From a checkpoint of a small transformer trained on Wikipedia.
Size: 14 layers, width 320, 10 heads of 32 (5 for keys and values), MLP 832 SwiGLU, vocabulary 8192, 20.7M parameters.
Architecture: rotary positions, no biases in attention or MLP, normalized queries and keys, attention and MLP in parallel.
Training: a variant of Adam for these matrices, 10284 steps.
Each number is 128 + 24 x the weight over its row's rms, rounded and kept within 0 to 255. Layers, rows and columns count from 0. The size above them is the row's rms in percent of the matrix's.

# layer 2 MLP up, 832x320, rms 0.0837, rows 0-16, columns 80-159
size [ 98  98 105 107  97 101  95 102  88  94  98 127  87  99 101 109 103]
[[147 128 108 117 155  94 130 163 110 173 149 129 148 119 135 108 136 140 136 126 158 138 154 146 117 158 145 105 113 126 111 144 135 127  54 126 119 149 142 143 113 132 117 136 116 132 139 145 139 145 127 122 101 147 121 168 119 118 168 136 128 132 127 129  79  85 134 133  99 147 161  76 128 109 148 169 126 112 166 140]
 [145 124 109 143  93 158 138 138 123 144 145 107  77 149  78 114 111 148 145 150 143 133 133 173 160 156 147 169  95 143 104 145 145 149 137 115 109 141 137 140 137 123 141 114 101 144 104 128 131 118  98  90 122 110 160  86 169 128 160 125 113 157 149 145 137 107  94 132 121 100  98  72 127 158 166 154 108 137  97 138]
 [111  95 134  91 124 130 144 138  74 112 132 164 137 115 138 121  82  92 182 111  66 125 157 135 115 190 146 135 125 115 154 156  90 119  97 119 109 133 144 149 157 130 111 170  95 103 128  73  93 105  90 153 136 154 130 170 133 124 148 123 137 110 143 103 137 174 128 165 165 136 103 128 130 127 103  80 120 130 139 119]
 [104 110 103  83  90 155 143 111 121  95  88  82 138 126  97 119 145 126 138 157  88 162 146 130 180 200 142 163 162 117 122 150 129 167 134 134  87 125 127 144 152 111 120 105  95 112 126 101 169 129 162 129 149 111 133 129  95 110 183 117 139 141 121 105 119  96 160 109 164 108 107 124 133 119 112 128 163 120 101 157]
 [132 181 116 152 132 102 134  54 158 109 140 151 108 122 154 151 116 121 144 110 125 106  92 103  80 140 121 137 121 140 123 112 122  79 110 192 114 117 135 117 137 129 140 155 146 178 117 123 140 140 130 108 141 119 178 131 117 116 114 162 111 134 146 114  87 154 130 170 122 174 133 139 124 122 111  74 129 134 164 131]
 [115  85 172  87 143 155  88 129 122 120 128 119 164 101  84 133 118 147  94 162 112 166 133 157 135 151  98 116 131 140 142  92 139 162 119 142 146 108 153 108 109 156 144  70 124 116  98 137 129  96 194 133 119  79 136 115 138  99 107 119 163 124  89  85 134  90 112 155 159 112 108 135  78 117 130 105 116 109 127 143]
 [112 106  58 110 132 147 122 121 134 137 134 121 152 126 133 127 157 123 118 147 119 103 162 147 146 147 138 106 115  81 101 143 141 122  84 154 118  83 146 120 115  83 123 109 103 164 120 122  87 134 100 135 124 199 126 145 118 129 169 138 106 130 172 126 157 104 153 158 143 112 170 129 151  96  92 190  92 115 110 137]
 [137 102 106 161 123 171 157 104 109 106 101 167 194 148 160 129 185 133 126  87  89 151  76 132 165 125 158 160 175  98 137 101  83 126 166 106 164 130 126 103 129 114 164 140 106 133 148 123  99 140  88 107 132 151 111  89 113 137 117  97 135 148 116 149 120 140  86 128 134 136 137 131 133 181 114 151 138 145 148 126]
 [138 107 133 114 101 113 135 152 119 126 114  84 139 122  77 123 183 165  81 122  96 107 112 142 140 164 125 115 132 158 144 145 154 144 142 145 118 147 145 134 110 129 135 112 131 129  86  96 159 152 132  94 198 117  96 142 147 112 159  92 146 144 135 133 136 100 118 129 120  91 156 127 163 132  74 127 142 127 107 131]
 [128 103 140 143  64 151 108 134  95 124 163 160 131 133 160 139 147 108 166 168 133 157 102  96 118 134 129 164 116 155 151 170 169  82 101 133 141 118 119 130 142 101 153 141 161 113 114 139 165 117  78 131 162 152 146  74 126 142  94 129 156 121 143 135 132 118 137  57 139 123 147 128 106 143 110 140  71 161 138 150]
 [113 123 105 130 164 131 140 145 143 102 133 122 167 126 158 122 162 131 149 138 149 130 132  73 131 132 129 140  99 138  95 179 124 111  73 119 149 170 119 112 135 126 130  97 142 146 126  91 169 106 129 121 103 178 115 165  96 124 143 122 130 127 127 160 143 164 143 144 127 137 150 115 151 126 102 131 164 153 119 138]
 [152 123 155 151 160 135 115 120 121 138 123 129 107 113 139 114 101 146 124 105 117  89 133 132  88 108  91 121 128 166 138 126 143 133 117 127 142 154 118 116 110 140 153 115 106  93 136 111 106  96 139  71 133  86 104 127 127 127 107 162 152 107 147  83 145 119 128 134  74 135 128 130 142 111 137 143 117 106 135 131]
 [100 143 105  93  96 144 126 209 115 126 133  98 134 109 145 147 153 123 166  98 136 132 146 101 160  91 162 121 126 112  75 172 116 118 104 104 136 135 124 126  93 108 135 122 163 143  98  95 123 137 111 110 127 200 109 122 111 150 141 113 117 124 137 152 150 131 120 165 127 159 153 135 126 111  96 104 106 122  91 143]
 [131  90 145 100 141 106 144  99 118  94 129 145 192 121 165 144 100 121 143 105 144 139 123 124 133 112 150  85 141 130 190 122 119 101 141 133  92  99 102 118 131  98 140 127 111 142 142 135 117 141 174 181 141 130 145 117 122 173 112 113 130 160 114  91 144 147 139 135 115 107  87 166 124 141 151 120 149 112 137 132]
 [106 160  82 151 110 146 119 153 112 128 139 102 125 142 155 137 162 127 136 136 176 144  76 127 189 160 159 108  85  90  78 109 146 120 124 127 168 102 173 150 109 151 143 154 133 137 139 129 118 169 141 139 163 104 125 134 109 111 126 104 106 135  99 119  93 111 107 150 105  92 117 152 148 132 129 121 113 136 125 108]
 [131 146 112 127 142 133 116 128 176 116 120 102 131 102 165 120 100 141  73 133 108 100 137 181 107 130 154 142 132 122 135  85  99 132 150 131 168 133 159 125 102  99 104 105 127 159 148 162 121 142 138 147  82  94 112 118 116 111 145 110 125  92 170 103 107 141 102 121 133 129 159  88 127 150 150 139 100 121 159 132]
 [127 106 130 144 126 156 108 108 141 115 106 101 143  73 119 175 127 146  96 115  84 111 106 158  90 179 146 120 150 133 116 117 120 115 166 139 171 119 122 169 137 115 160  92 103 142 140 137  97 122 161 142 131 167  87 136 152 119 140 122 100 163 140 112 138 156 132 108 183 146 122 101 129 128 139 154 106 126 131 157]]